python train.py --n_layer=14 --d_model=64 --n_head=1 --n_kv_head=1 --head_dim=64 --d_mlp=256 --vocab_size=4096 --activation="tanh_gelu" --norm="layernorm" --norm_place="pre" --norm_eps=1e-05 --positions="learned" --qk_norm=false --attn_scale=0.125 --bias="qkv" --tie_embeddings=true --parallel_block=false --init="normal" --init_std_qkv=0.0572 --init_std_o=0.0 --init_std_up=0.0572 --init_std_down=0.0 --optimizer="soap_variant" --lr=0.0077 --lr_mult_up=0.669 --beta1=0.95 --beta2=0.99 --lr_head=0.00918 --grad_clip=2.0 --warmup_steps=200 --schedule="wsd" --decay_fraction=0.924 --decay_shape="linear" --final_lr_fraction=0.0 --batch_tokens=32768 --seq_len=512 --doc_mask=true --z_loss=0.0001 --train_tokens=130000000 --steps=3968 --dataset="wikipedia_en"
Each number is 500 + 25 x the weight over the matrix's rms, rounded and kept within 0 to 999. Layers, rows and columns count from 0. Numbers have three digits each.

# layer 7 MLP up, 256x64, rms 0.132, rows 0-213, columns 0-63
507505526534521508503464528484491525491507486514508525485489504482485474481463481480512517498519469499490524499484456537459459539483473471523489519552499493532524451523539518461549524544466487
470512494497494495485500462504509506498507524542538497465489477512496508491517511522477506506493510496497487521496493498522477516484504509501487468477521514478500506485488493528487474478494499
490494479536503535499480482504487526535456509520496496486501523514489454492506483492516503508471494496496497448474499472509483522511502545452465517490520500446485501502550530459477522542465497
502531496454509472495461494514517513481461513516506470482483502442505463527506514522498489506486469455524510500513466510509535482513460520502486496501494543471527494474458500459520549536520506
480517483484524485538480498491526524498538505490530508513487473501457525464486507498538522509501502470497531493522496514508563519501519483507504427509487499494487480495493503503483472488488541
472519514529506499496511451530541487498483520521468518512477465507478476469476507463523476570513519514476514543523497471481487532480497518499526511505523477528491488540491463510493500518534465
517488533493541515490465508465535515488513498507466486477487519467463456506505479480513519502530483488506469486497475480515505458471513476499494503523563500504500474509498498501533503518498505
501514478504504510455508499514535518492551536498503463513527496477523452500481493501507544480480507498491510504460526507517463509497500525512474465506475499507507514468515447510490523503504468
502470495528504508539523511492506504484522444521494525519459467530532493460499490462489464506471443483548497509519475495479514519491522507449498464587507469484492454516473514464524567542507497
569524457526486520495519476442482537502514514463488520534559519483482467438537515483538469437527517471516469497493506482528470522510486470528503482516496480460523477457545523498534525515479490
455484471485520492492492499543475517484503516486501506524463524468540517448506495504512524507526520467530511530512479506494497482470489488515519561489480471556473466505493529527468504493467469
468500478477492466480495497512512502488507496533497486538516499549503475501498519546498498501510523493503523510465524483487499503511521499461483432491500481495523541494515498508495495524481485
466498511543452491501443515594499490490492472507473536481494532470496434468464591503513517550491483511559593510446513501495554524492506483474535480495528475507493477487478548506529517465455490
484504515486511489507481522466508542507537509515536484440508469503515499512495505481506501491477460491520494498529473483471501494518521537523496515475556524487471490508483488503540516516504489
475505466473490511524486529558472508496484538533488478532460512454523495527475510465484530577511491507486513507484515529514496506467510548523562486475478516501479514537506524504513478518496481
531529497475530508468518491498478496522491496509485502500511505496491506472493511484493498531527532499496526516501478458499490523494493487488479504510503500490499530478507496514502507502520473
507477506507503528474492482472470519484499515465498473489491483509470489503464540515489532500497503527491519495528530539525472499483548514496523536484482501531527495488506546477539535516482489
497492519462492528510453520474526496484531484504486514497478511531485494473505537514515478508459525519496505486484504519493542470467522498542471519519469486510520465528494490460496518480485480
471505497490548509463513485480526535493487535490510499476486497533437509529485511514488521505523498473496540508476536527461471474495457466495480483508521483508480529527492497480522505551540501
516582442538460512512479483507427528482527534502453526517480523481448506518547510513493563517496515476507468465471492505530472509507492495447486488521483484452458491577547538513545504524515511
523496450481505499479447476474484498469533538516470470486502512519547519494536492500497488475502515482491462485525490463510518478494475480471487475456495534471469490523495520524488511506489507
472498535475563504499513473515421516545441500538478503443519528512464530537509517510472531543494488495510534487486518498491523511509515528498517533493500470495484518469504491497488539520455520
509467494494532531490507506459557494485499504467503489531503518494534496532507510494487491506460494468505457507487464474510492528483503500447456498494499524516523515484517502470518525505476513
514505505500507503482507471502512548506531494529480505479519484455544501457508513552489503500532499468490485507524467485501540517464487489488494528486482480573479513462515494535483523467512479
531460542494511481487506504498524502507510523503487476506432445456486545475476536526479520492493475471527495564482526453457482494508508519518504487509480510497533505512502503486483457480506479
513483487486498520494504459460492493456471527513502460527528482538499500534479529494523525508483506488491483522501533500456487495469513482492525458522501511499513547499504523502463561491499485
499504503539503498525479448496489458498502489481486510531521501474518466489513525501520513527523479491501504545548490471485504538472554518497496531500477532482479496444494502521462491487483465
470523458466517534486491542529480539492558543478451513496558512459483469505485485507513524502520529524488535485533472505545508495476500513493490488495460524509445566479473519540555495517510522
501497496473490498519490471507538476484504501515470489492535497518497490505516486510486538504515499485499521531480553471494503453501539496476472508468490503496523479477498513536515482513507477
513509515506503528513516483479481515486491520498544486517531525497467497536491523500454481483440418484509513471476517503483520550512541502443484520524515464453504532505462488540473553483445476
508474529494490491468500456453505498484476488526511480493474514531526560490452511497484484490463500476507506516452478485453473531470500481518458495529529554530496507511491504488507507513536533
503523499543478510502481482454515491524485479529501497468509459527481469465515526508511535501527527493542503487441525522510486503457530490525468512526529480517505540515481451516527463499531492
513494520527492477450485511506510517502517532512508511495458501529495479518506487484484513496528532470527485518485481473526498531536518500481491494487507516532496540489531490518491475513499458
487482440509526485507508491463516495459537518515534507514461471510515466484501496499488487529512499449504522495486543462458511471504469488472491499532495467463457514466461501497495505531462486
493516467523478509501482525510520566535449498520487491527478505456485525529533508536466555469489566442529492466519519487476455463445494488494429520513479514519463489461535477499525519526485568
489547494497495507514522493474462510463539488499521496492504512476486475536497560470480492505486555517453478482511481505535511512479557543464501470503505516488525481530499509522475534503518488
485499528536527536477504499499492479518503498479530516487501493525513465483465530475476526498536543483474485482523549529470529522453512465474524491488496503475492548526530498477471493526520464
491518514519502504497522483495504526474492498531513481491481488563489503498491478529511494521441490488474506509513474496523491519469520525473508521495533453489497503475508479513499556457523497
523541461460537564483490527481475511484560460498510491509466494527505480558524514526510523491529503503474529477548506509510505546524545519469496556543475472467490495465505478472511485512485500
503561499519522495498531541442542511509505480502549527452467537567433460493494498536494460466464523534469572502469505522515476493493493491483427509487558488521473561511469493488507490551516499
503522496487526524543471508488485499461494484492484503486489465478522522534518497525503459546491491466480483473508533460469457507523476486483472532539523505470480511469494528475520487548467506
469486473491530523526476490503504503476513528465526544533487509508496466496511524507478533528541600498508497489488491488523491508426513463489574520467529482519503489505432480493462563483517447
534494508488480477513495511510501495499493492482469502475488506503515508515500532498497498519485534509507498508461500505498497497483489494491498497494510480528536475479503490504500497507499504
516529536525490572489503480502490478477558512465506513528501460498451472523483463470518547496492561506504486546521540502507462516495467509522500504505509505475504485490504536473495496449473530
525491444494519569458482491514531507484529513477520498469475525469508450495523506510521471482467490503503481508481483488488502550530508474497495482474502486494486528501491488481522532506458510
480545506486558514512537522486480489514514514487542465460492532486457512489474496526517513514498518530505516487509476533466556490480521539481534484481505514523490531490469439526449501489500494
547527527475489485537512511480512518471560508514533486505445558459437500524511538533514489517503483497467522527474530482480504496508494508471465513491509526491500538525494529513488455544502518
495501502493525489508508476439516535522470513513500462519505463572502522524484501482456511486548508503527505466467503540475503523486500449509474467543508505506555458499480458508529551519506452
515485487541499502516534504492556506472576525551538493477495507535506477499494487512476501483504530416470490495486516513506516467503454489469508498509486517457469476461500501487492548509508520
526527510537526518485495468465460498517565490501523501442504515493501558503561493510559516481483509457490472508535562425440526485544589473500483464509500460527477513454546480484520481540534516
518535446522465512503488563469522479544545510473480465505454516441513473504479502489509551493459519467457498536529496495485471525486530531500517529485493527482474519506544547494491493499510491
451506508528486503494497507516461514494531479502510511539468485508476518492489520483510505481515498493471496444462542478483556521480554549520531478521518468529544504545503557453507508500550462
532449434517499500510522493507491451498544503482484485496489456532517525515481436476485437524503455515562514562486457487502471531496515515519500530493519482476555486494459537484545489526497486
505518493477509517493513516505497500495495501536502490494491508497497529481496503475508519510494502509485519487466485482463503492474525492494469498503495502517481507513484516507479523509480514
511502502522509488511490469510480485511489512495482496473470486502494521489465491482514478507480514531508475500486498494507483490521491511526522514507484489517537484499502496518511504547467484
472505517498461472480484493513522495520492533528490496471496502496516540511518464508496555527446515438527503560504506494470509525528495504531470475484487479478467492498501513485511490519515534
499495524520533515482519494499524518539535500493530509473470479503482478456482520563507467522478465528543514519493504508468488527482516517527491519508494549479541553488442498499519501486493503
486502483484480520464471476540470482473523490445499531477531462490488462502518507508558498537480487485520461538491478521528501484494476517504497485517526493503507534482461483528464513517454501
497516500486492502445467522500495468461501512502506531487514510509513504490511484497516510501434499539508524510487511514487472535492529542472473528539504487479464513506507487528531452477514500
499496509501477500489483489504485499485480485520475535539474502522523524505530447438514525511464481497504508520477495513510484536473504498495522503534518502519511479539477458501535486478545503
515505469497545529527539501466512488480535516475519515490500479483502493499529498509520489489465527458458556544500507515557472490494511450460510501520515462441491499500419495545487497519477539
496525485501556504464486508500488485482547494498465487467518462472512522500487510513464498523467499468504528503473513508495494511493543510468485495531439491500439588485515547521542498471496557
498501519531487529544527509471505505524500495523484532512507464439506480526472500539463515483491483473479484477474524520497495513509510511492450516517516507498494523466504514475480484490515494
501498541503498529490520472503527470507498499457538500480496529520507470488486541507509529483457504516517544499504499501501530514487497527502468463508484494513554517510534513478525500511502470
527467487536493492516525452533460447520506497487529503479505446413473519536498528506515476541471485481554461532450542495465488459495536524511516481538481510461519497572487519489533475523461486
525499497488528506481499493542495521510456509487455489503491485517511488471488518531528468538514548528496522530507485522468473531503458490494457490484470446481488506484503552465517478485481484
499513507514547465477484508519519504498524508532473493494486492522491519493480469522484497498465508502479505539552511453472503487508493517454478482494563490509489513468477549487473485471534485
504504519498478500541496528482528500496516491508504500492492484558513497491491505511460492479535506480509489466491543529494485529477512490513496510503511517495543494504510494500515480524464486
515510467529506549500503503485483508493510474499461493464531498522518471532478541515505491500521469467508496508471479507527493506484503528529531527465519572482539528487504526492545513533479473
521519497516497506493511512508483522452491532527512517494498484491503501551498460489482517489512464492508514474511518497493529498484537511522511503516487500507532490488466470461537493482506511
505429489562485554492446492521482527476556470482495490524480441520455499518426470517480505500512493474533528486552514500538469499509511563490502540543501487505462505494479471491454545473511532
495499462574503480518513498508533527490537504511497531523436506494509531447480533552476522528466518483483477496506510502501521521520461527493472471520459507474516527470499475513486509489475530
422513538530541521538489521534486496487488484520484517471500528489521478480464471448497507564487488486506519563536483537491508503458467488497473484518533518500501529516501554507468522554505488
485460488503467493474471503559505518495496495503450511518444521496511525503487510480490496520486514492465499501552491521493498512503474529503539559485469482486530461490469492472479503508488475
473564514509492464507472503499509510497498521509446521490489535495485538487479518499504509532501476474492508506459517488473542516512473497517440494482491497530455470461482527517493509496515488
576518517521540503435465464539458544516498450471505536494522502515488496477484504524500508497492507457522504459513521553493480520502533503516514501483470521446486580445512518508508531468494546
465489447502540467490444471503503517498474517534465525487474518511527486528515515496472504520538493485459493535473531480489541492480512495504502468516511520508541516485477549477496507494469492
514510458471520539498463489523442523525509486531521483517498518488511487559453521537484547520535485509518512489547500528507466530488471499505529487493484505541524451468498470460470502485509446
501495547528477491494462489491491471468557531462525514464491477519434506547502551536478472498522497464532499462460531530479513492523543512482511476528476488476491494526497451488502513516529486
510520464525481494500525472497507492494489538507512501500497489529505562489471483455518522465476523506525522509503535510498519487519480527518493476488486494511535479496510477502462516484474495
491512446470495499480478519483515506498481536506522488499466547464509500504520534496489526494476522517480515515468471527518484473490517524513487503435517467511502498507506493515464494515470499
478504477517475442521551507498479514489494521507511496521515497513485537491488507500497485489477509516530521540493552498484498487519520530507525509518533461529478494434497497528510528495464486
486497490515491529508519483524537497516534489493511478504494501513487471459473509487510500502519564518512470496578479476477545463468539491494515512465508493477540478516469478522451520485535454
523513485522477532489503498461508517471524500476463468466554494486446489512535513491481471513515461453506487489490524486477539508511511495483463487507468533464516567487522512550514489528500534
509511524520485490447470460542485498528507468461507498519455539464515506537501531527493505528496482470539540533489516464476493537515459474477506513487489570462439521442495555508557512515445488
485497516491517510525497507529487468468545469490533503482498505490486541518501513490502518466462515471493507540497507494493518469499502475467500491532525475487513481526455476499510538508514501
515477465477513517494504498503531515502462504487482506503492482479511503497508503556476468522464542527519537497471492530504513522483507536434440521528471512487499491477502462485509529498506540
526514486522508546486526512471508511494521510464483483497500446521482485473468490491536472493519486519496491484485464517442534514496571507489463496505463598473470532459535506536534495523476495
448445523511507485497520470564487552490491502499526534515544451488490448475511489491520495501498557482501471492501559528542494491458527489502492537483552481461495508528477525512523544537491524
499509516493498502513503532507507472501497506507499500469497496519496521494479549478504503497514532502491484496519507512499504497517503512513470503475541514501504481497492501493516538480489492
467471493532510534515481483478468521457535530501503469451472498502490462528514541515527506487532485514507512490520479469489496520460501519509518513508498498462491509477501535481505512515512438
554483513459491477474539501480525483504491486465467507517496465499511515481459509493494484489466513528525551491512496487517525493472518534513484544521541468496495557494510544446518525535474514
526490498487509525483506478514525495528497490487517488497493512506496508480485506489536511484548503452488500527514524457443523495499504534503524507454470532477520500480527509493512494538506545
544498528493533487515521504469517484468486471540508489515487460488468495507470465524494496533490531489478502513502460499466503510495492526525498496499511490487513507489498508521507508462503487
520497507493488503507475527507474508515511510523496530470485536474529487496485485521471497496522515475510465519470491507480510487499502500492525563536515494475465532526484484465476494496500526
461514482494475488515503439472502471499538474496513525498458506491491454542516487464506458539456494489535487510542522471510528498564569545519491478467545554487534502483498511478515510509521477
490511508479503559501489506498521526489501488498497486505519536482467484527506487534488487539501550486467520502487534536512492526500539488529501485509477452499470552466498506513505514517440494
502524512498504489510509489481487503453499491503500518467464543466469511488519512459503495511468533544497482474562514466474504492468510531478499506485508518477500517506447490551493476490505517
493478525535539487515505505449482527524525512528481497509469490495542521506473495516483539497509487485463491491540529481458481509479531487505521487506513528536517505473516491478528497457486495
529495526508546524551474510522454464495473527514463479494482507471515455506480542479517515540524516496454490508522526513457460541477499495524485480536479523471490525473521553505502455488471483
457503501508461486522528468528531432507533515505477527507487478512525517520466525500514468518489509500511466498478535494517485521510490487551485529500471497506506487480500493499507537540475488
511496497494477491513458513514463506527496485512504554506454505489484543497478504479475528493512480505488486476515487497539535532516523506519492484485519513467460500498503477569502509536533483
502513527461543472549512475457463575467477534542508477544525529457496523521530491504468502506511498496526491475536495486521508527515504478485483523498496481473538475465475488549509546462474500
534524510480526497552473499500504492495521490512520469477501488520507502503463532498495510504477523520506490505476480500503523499527510500535493505483511498497499492518483490518504485507497505
503498514467495505500432496518508500478577504490546483489478488522527473532502494498492517467523497506492489502486483520456506499514480462499481463510505503473513508518466503484485522501523511
506496492499521558506540504455509543481487505505518473529521487504444492507521498512491519419502545488525502471542468476492458516511524528489455529492515480473479483501478500565511518477523536
504449542474504490495513505500512511495466450510490463481506517472470460518477519527523527475515482487537497544482495501500500506473543504478505484524527521486508526482484533513519522519509475
553503525544484522479495437499473489500498483518508513526523505522497507491464504498493501512491498469465476486505511495461535537500460441487517478531523520420544507490536540495493535473524522
503484543527521498528512494535473518493477491520495487542519519462463503474519545487463487520486520513511518481534504474449489489456506516509495471489523516468475509471529502477504501535489553
518507501524538513463482456525509492503518479442542508487468527497547493493503482485494497511515504466507486512489464502522519529526511535485485543521473504471492502509500475482511506501476499
464531501506510501483493510481510469479553491485518550471538495491493483509510516501513531493504560452464503511471532460511457482490504448485515526499508438518465564544490480499502480546510457
487506512461530490471524466484504506486527503487537506521490497481511506470511493517552487490483530488492472477494502508482521531514537511477492529512488520493506497489462487553467527459542473
477495513533534489477528430533466468461475528511524569500500523538527487508503509443515490537486491488446480488518529543487499515431537460518498477545544518465472508444478514474542490544522525
459488521494472513511468497519458446517464515514510504521520494482526505519527522508487453481486514478506482518518484515487480545499525477509508554483511512483481507499508497501501524523532490
545535543514489504465492481476481515486509469443498508491501518478525474525503497470519505525488534487518524517517535490525472514508473494522509510498504475505458499442512463518520494489523493
475538483498526526510480508499500490503496552502501474536499528444480449529482518548455542542545532543484547489522494534504504500431505516496523481499487456541488504486444461480494494470509479
476482542482499495467491519533489534483508480491489492507477517483514493484484510500496497481518466462523505531516507506512526511515495542507497468510533509510486508486542488527539475528486498
482492448529493483488500495518472516487530554505476529510479460497518513458466508518544515569494500508487529474476544486504523511511482515487482507525490495484476518494497525504482489529491504
480490493530505502496501499484496561457444515467490508561480539469474459459519549481469501472504492485497473516535509521511503524517541496469474515504545476501519474508499490485524536521488487
511480481560522493492492496520486523480508536486493506514491496460502515472476476486497548498489526466445519522516516519540489472533494476488503507502509433530457487484495471500491518527492488
509514538530485477525505478446462482491535476504521505497490490485446510496508491486514514493486531494450478474499518512488517499470535467530517449521497496522489511498488512516522543489556492
500511522479505501515483491520544491488494484478494495497528475495523534540497524516481478497477488503482483511520503500455503499473481504497491563494556516442514470493473481465489510495499507
535514524509473506514470528517497494533452537532494524476528515495558507492484544519510528471477509502526491480483538506511486512469513499526473503510470507470489491493492521515527483491455516
493464572495521498470482444523488502429494493540504547459525426507508499466522550542493532461513453464516497485501512528506538529485460504495514483489526478531533493492531482494504516500504497
478513473514529511525455475479490502524476479517486485483455486539491534508489495500474494506513502514496482493466500507514517519519524519512499502470551496524566494529504472498467529491497428
512517522507500499515444493514491495529472478531486481528465496515463497504501542505481500499517534529528495519517504445490479482480493496523477519489431516505512525522488488473550514516507479
526541484494502520485493511456475560505485498512481516498536526455470467525520508500503540451461524461490519465513530488527482524523479476482484521485496482463463527461490453535490551495500509
510472490498508494506479503484504474492502541515511509509485491526500517491486481502478513499507522503503477483520499502490491482488486507465524500508514500508478468509535492515510485522496471
501503515479453462511507496484492549453535519497503529533502518458505537476521503497529479508532484504518480547498472473450555499504484511471473516486462529497484530487512510582528506510492519
497491508497510535483503470497493474521498520439545514497486488485531464501478594548512474444533526491502536506490511525525478497468476500517508489495545457491480467498498475515490512491510502
511509464506486472471506506490518459486509475521487531506507478522518501505492479430494510528486493531532506500485508505480476536479511544477507510505496464506503484540464491542487495472505481
532501521482474538521503513491498509483523527522485523506479485480501509512514519473467476512484555509491467493504466522522492521471487502505490499512498486525501494507526534440446490488527509
503514468530483462482503528489509510502501525532493497495452508537522544498483505514481471486524502482527503475489505486495512504494475517478524508465508501502496502501492485502495486504461535
480499487522514557535452503567525436499510503484484480484509496529500443489484524451501512534522568483484502503486484496477521507494506497556524478502530524467514461508490522476490516523492471
516513465510496554463498534494476461487494452476488520496522501458478513463520477515531484530435492462491561489442545510441508515530535501482541519486488538517501467483498526495478489560489494
514513479534508497494461472556466428477534464533525483492486467525459511541499466494495518496489489466513458484546520505478515475526487536474504474463506503467533577512494533501482488516498521
532552502514530496511483557518503485470509529507522530437519492448458468477490550552454518449483499501509504499473457563510496499484491538515506487493464487531543522536483493534498520486463512
498472535519510531508500478558493514517506524518529537463480495520475503489480524515477490465506543516513499515507504544516513506465482541480551463476474499496532476531529465495502498477477492
501459496503497517456467510505510532525488499538500510478501528516467476537507494505562518490457517474517514506473486512537483556477506568491493489484532480514522544561499527498474461468477498
524499470524451512490505496492515529498515459510484529490508434548523457454491536546487483486516471496507468489491530524513497504504484495501427511483497521491498509489516532492527500549496488
475452470478521514494477472478499545441502506444494537510504489509521487447445493473543495547521461485565547521486538493499489479503536519508546467485512499461478521512451475564540501476493519
500496500481494500479507502477501509531514519503498528528487509509486489504509459497483498478487498494538521512508488508495520558468481494524544483518504484506484496476486548487521525450478466
527499513559462465480511515506514533475502470512498494470537545524487480488496493543490517536503510455540499533505504500527507476459480521522476525530487509463518474488503483540482502549443497
504546444541481571561443548486512469487488464498444459481491542519493477523512495520507483556486477488524523482519515439480479523528516524538460500557533540506508486461486502499504496539522462
492525499504463532470507470534521523491564451533502523496494536468468462477470469520487497519469481504517477447507476506494502474535507495507476519528550490506515498522505493524529488500512493
565500513498492559476523556496471477470541561518493498491525504542439478560481475537522543458483514500517472515490510499510483518474509476429505483531485490456544474478467503496494501458519493
517575529480513484511503495498521491480497503484498524500489471524504511484479490504478502517504523486507511524506456522494498501465525477463504467502500495465521485479510544449506472464517536
487511522498472470475479485497494468510469488495517495511506462517502501499492483480499516485453489500529502514476489498482475509484489495501477456493503515516530532492496511519509549475507482
501502486465504501485477499511526501500502489519490485489518512490516513487493517509500500518511491494494509499491495501503498496484522513501458493491516492503512510498491511483512532480476517
522517496507491493488466489468454465488514475485475513485539544516520516493488548532506517530483479512468451525515475549519526504483485552510499522493497458486532512523544491496475558532465469
503531507510523495475486514521528495468515497511537491509480501505504505557502507497511516516524515451502510509476526557512499508484516467474501498517519510512505486470490465494481509487536519
498539507500470488444538543463496539532503521458503482468503547510500543501499502503504487452462500478490514513505489517498455486469533531461510484461538466551561508468526485594499500505499491
479471468491509516457485490508502459483495483527503466542504488543526475521531502512499497506452501523485520494492522503495489504475457499501475507461516520491500466508508510524517530520480473
521489474498465485482508479528535505490562492487556511523461506504485564501490493535560471487485547483538487530523494436482477465533444479501464533485491495497508516518516525498485457497543498
501511479520524471440465547498479533495488536504527499471504529486522472536540528517494463517513501461514478459523497515466492476462497512501539496509556489512492475491469523500500487492475484
453506538537552518501515532520535515429531487469489517504516462530453484462541511489441458504509478464511491496518507489466540517463529484480503507492539503489513551511476502531494522513524485
528511504512483510481492451481488535506454505510523478505487503506448508484496523539457500513523512531525469480453518590482506471460525499487479471495510537527488486516537463527486526521479537
525495459517523520504531525500519540469469538540532525498484509499492484505489513496490537468486500480499507496524480523500455479465501498499491525541540484465463440482476530477499484497513509
518488437573533535506468501500512460465514537474502483507510496516511482513465499486527475530506545459465492522510547506559461480520505506475503512510493516514495471495474530488511479504476512
489552535475452444472506510481482526514499501470467543523469504514536464507570526499531516532487549480526495490460478495483456492477502536519462505505499533464462506493522483515502498533507478
477520518486542505516508453453444557509528467509459532491526501466532496515516533516493494480530492488489483458547523464507509535506492503460487521515501512541510503473491507522521512456495474
537489471489502496515490495480466509447499495520502493473487518515503488501492492534500490480512494515511537546482524520504494511502523456508562500475502506470507490506478474510524516482486446
430481514492541506528487501517475496479478535504482532490457510534447535536525501523469477512491484475510546527459486505502477477491492484517480533530512469488494479513466487486555484521476498
464540519514455531502519492514494536514490500518458503476496498524485483521485524476480489490498519497521500515499473525499505472531503506477459510463509507474487494493528516529487515518478496
529470467541496548496521494512500501513498524526506529493479477451521512538511518548518525466500512517494495497480486470520503515508526542481492484479486504471529493524459471534467478515500466
503491470526495480470467494518446475502486518532530518506497495536540496529492522525499502495524506500501498496476513495486483503495490501485484511496528520461478523512519492503492469507535471
501538497509480509463499491533470512505552450505482519467534514504477519506547490519535506496492513482477455515489500462461488480524549520484493479508509494512499512471495480529502509538479515
502500510505491517498505466521506495502481495497484534470516512465520527495440498492503492530505519510535524483499511486509504486498463508485487510526504464490476535482522494505502478534515505
494492468497498534518497494529476518484543479456511493491475496526485462488522545492483521499512488468540515554491540500522506517498509498448520533515511462505526494490533516490509537473531467
555504433505503516513488487504511518522510507519528494516496528508448484521507506538550462535449543541484483474506485499493496480492489526468472533501503517481516525532493510464452512495491492
498513499485475487515539528495511461521545477492482476538482456482501484504477508485518515539444491486486517490535491499486497504500508515488486519474494515502493542553517554491502484543503486
490512501507531528512463450476475505518521469497529527466535505508527516514537507501513493477489545448517476481519518486526510475541523481445502573491535492470495480496507479493474519479483499
506476467490469484484456490498502494439491516471559504512502520443494513494507533512517515497525542502479498488460502548461542475474486510479502478514499495471515445527499495548501499481535548
548471506516543499492524441493432491477476503499500505522500472484472472517498557522480462545552504492490496473503503530480515456498477503489496486511506477534519489510498511518464498488483520
493516494479513496470463513493515538492507524521462494480493482510495484509501496507515546490538516482533522507491502475505511513485504486481487442507521498487457498491476516516465523511523532
493542544515463486458469441487508472480523525497522539521470511522494508525493510558495516538532516543503495489483524533471508503488505475545534485489500486554507467499454473454517540502491448
518503452561494533511511485487499464518544530493519467467507464488461508461552494529464509490458507454481458502480525552493541474492508515514508525542488503524476471471448535514454559484515533
518471515529497544540509502481480500488502516480472486501523524506458531489499515523539483492550500464505433488508503489471520506480494516496443536523488475511513490454523492544517503492564522
475497494470471477519480485534482516488512494522509467505493549502480543500537464493551492504463495488556483545477454481480538486518488498506494464476547516520519479507515487519460529516472505
499497480507501511500518519524498491455478473526514511492516483545499525507522490490462530526500512475533456491517524533486604490458469514494489494506499484497506472485505498507506550518490540
444526514557469526498424465537516475512455506517484517531522468486530444472533470522498476523472503454593485511543508485504524520516551540483483514510530519483511508483502448486483505473538479
473533512492482529492473490531496513500487475489492505517501535536555511439530518462536488493498528462494489516492495456494488526511508520517493502513492492473491514496525515479510481555466513
532491467517497520482476490513525458524477493493506491507458471500454509559493498543500481488477517491496527471451555523498476511479513514525464467498541503491492516500540527451500452489495515
530485507458460496508487486494502489443536516529499513490506451446467526533507508532534489525518474464510445509464519485448515463512528484489529481493477495517526511482524490536507481481473514
497489461518487456531511486520470471501505492547528460524479485535517516465518536495480493483487502468468463520479520514502519480505525497518497497547469516488533511476506503508508500520475512
518462499539485496497513430489516489527476498487476470451503532504544450485558528493489510532490525435519490525514515510506531547527520489507445519511535479463525509491488495495480472526506454
512481509499533517487489507475502528497487536527470505522547502511515474478489523535484507517493522489498497502496473469480482511461465483496436494550504465485453533503487519498514490485497492
518442498493539534431530433484509507525492518493518462491531448512487545505479511488497547462525567493496470483483497522448540471490542497521542482481452486443506508497534472508467539487456536
502525509476494499477460454468518499511522531463516531487468506497519494469464532522529514507505473464480512483507488493490503472528482513522532503501504535475499508505502494552522497481498503
521492487487514510526477489486490495521536494511472521471526473473498481535493550504503462515482502497492506506459514497484497512492492483529464493482486553473492540500476494505485488511486465
526547436512492514499503517459495505465533516471463466514514483523477519515476517515503512546510488508525515511482495503493473510507474485548482471515503529530521538474463496537507483517553458
505528472539530496461543474499495506440513486458468484498507483506489519481489432523498502496508490474543515527491508497508470507533471495478499531517556493518549493481538511496491502514487475
525538539465499488471525503492524495465460513518474526522494522511469519499482549444488539484535561482487473475508535470441543489470498431520467513531500483477458511436522501527497496508508518
486534496486506502498544496494489533485473488516525495532464540525452534524500481465509538529429474454499530500497473511512503502493510516479486488492471473498462534463517521459536533535527530
439530499472500498475458505538517481443493493517516513532456506543500470477504484503577444511518504491538525506504461524505524534453530521460526528563506483453511487457538488478548499486535449
500501512529521495529502542492521509488536510532508551485443480495487470446522492561501486526467497491508513517464537492502495459522499453481498528515557483538525479486471479502513523515492491
528515469465494505473478500475474482485493510495515505518475464497503503507476490458556510492464470514494499543498496509500473540483513459511506504523487497510493493510457483478499517475491501
516469517476529535477458559503467504475498519490495498525470515508499472511485548486459554580499500506507512555531490469446515498483490503521493522535495492481502512437502500483479513498511513
544554484489482496520440467485487489478481489484502483509518520482564498481566520550510482512462438483453500504508567500490535486453490551471483508459539521467516466515513488538474486491467463
457531489483513541549480433526503511473499506534542498524498524455530475480511513524477492494471475475524507533484478469520483493503560515468476508505492537511487490554492454481487541562493487
497493446520511462521508511487460540492580481526529519542465494492493519531522486487512521459489462493468488530475500481509519492494540531478492519461479527531525497538491513467568499496528483
481497477490466470477497450488471522484499503492470514502486468489487518505487509520466541455497535504512526524475489524490522514520463520484464487541502545493465498490552499457548509497538541
528530480512496517531518481496477463489475476467538457540495491507481532539477512480447470542492478488524537460507530479536566498468506491487532480484508481464514500496455559483488563544507479
493491507499494523481517478492528494478526481523541469505504529485498489457468508485466536501483494506516510484482504482496528496514474514542441489547520467512498515489487487511508460510514512
489468465503498497482524516497471492491518523482542503509504486518517509531496496544459457514469543451465450477510488519509501523512490498465495483489499522494494475484533486507488526507534521
478507483493524468527509496532517481523488485539530508496485522499493472483467508529480508536456468440521499469519495481492495506460529502475484485514486513488492478494513480555492502486494507
520521487526462483490439516501519428496501516499460512522487490490491482537510522523493508504529491454534503497464496491492519476489539523512483466534451522496520483516455507470525504530515511
578419479459533504528525500553494459499497513516539461476484470488509448501452584514511515504545542494520478528485488530517510504477490469506487520466490480528544500486456535516494523492516514
505483536481538479529458461514492534499488510473531525518499513475498505524529483548450504553459519447476535494470475526505455552511535430446479498521542463481535540527430511510515500500471485
505545467502490500507501481554527468482518512511554489532491477463515427517507514505500447531520505496512456434486457518422496525477541528484483523445500492515544503564470556498499514505460481
529549474497454491494445493526489516496507505520539473464498496490484512545526476532508477492515513514513518481506481493488509516517546522449466467528468519527522519481477450546526487519522529
485440491518516550535498517571511495488510514510467544459474482503464511511475493515533484479463469426473512515494527531495498534510494501500530481472503553472504522508504540523506474486485513
549532524484512505532482522480487472504522516428477449528477511495503499467492541545512499516508485451484502491519502534525498540508464524510490521502497494518530504515489544487501508509519488
527511500540509498483465477499509511534505550480510514454518471520503492513500491517493545449528491472486537529494471459472556485477500516515487520454480547477505527491511491500503514472503530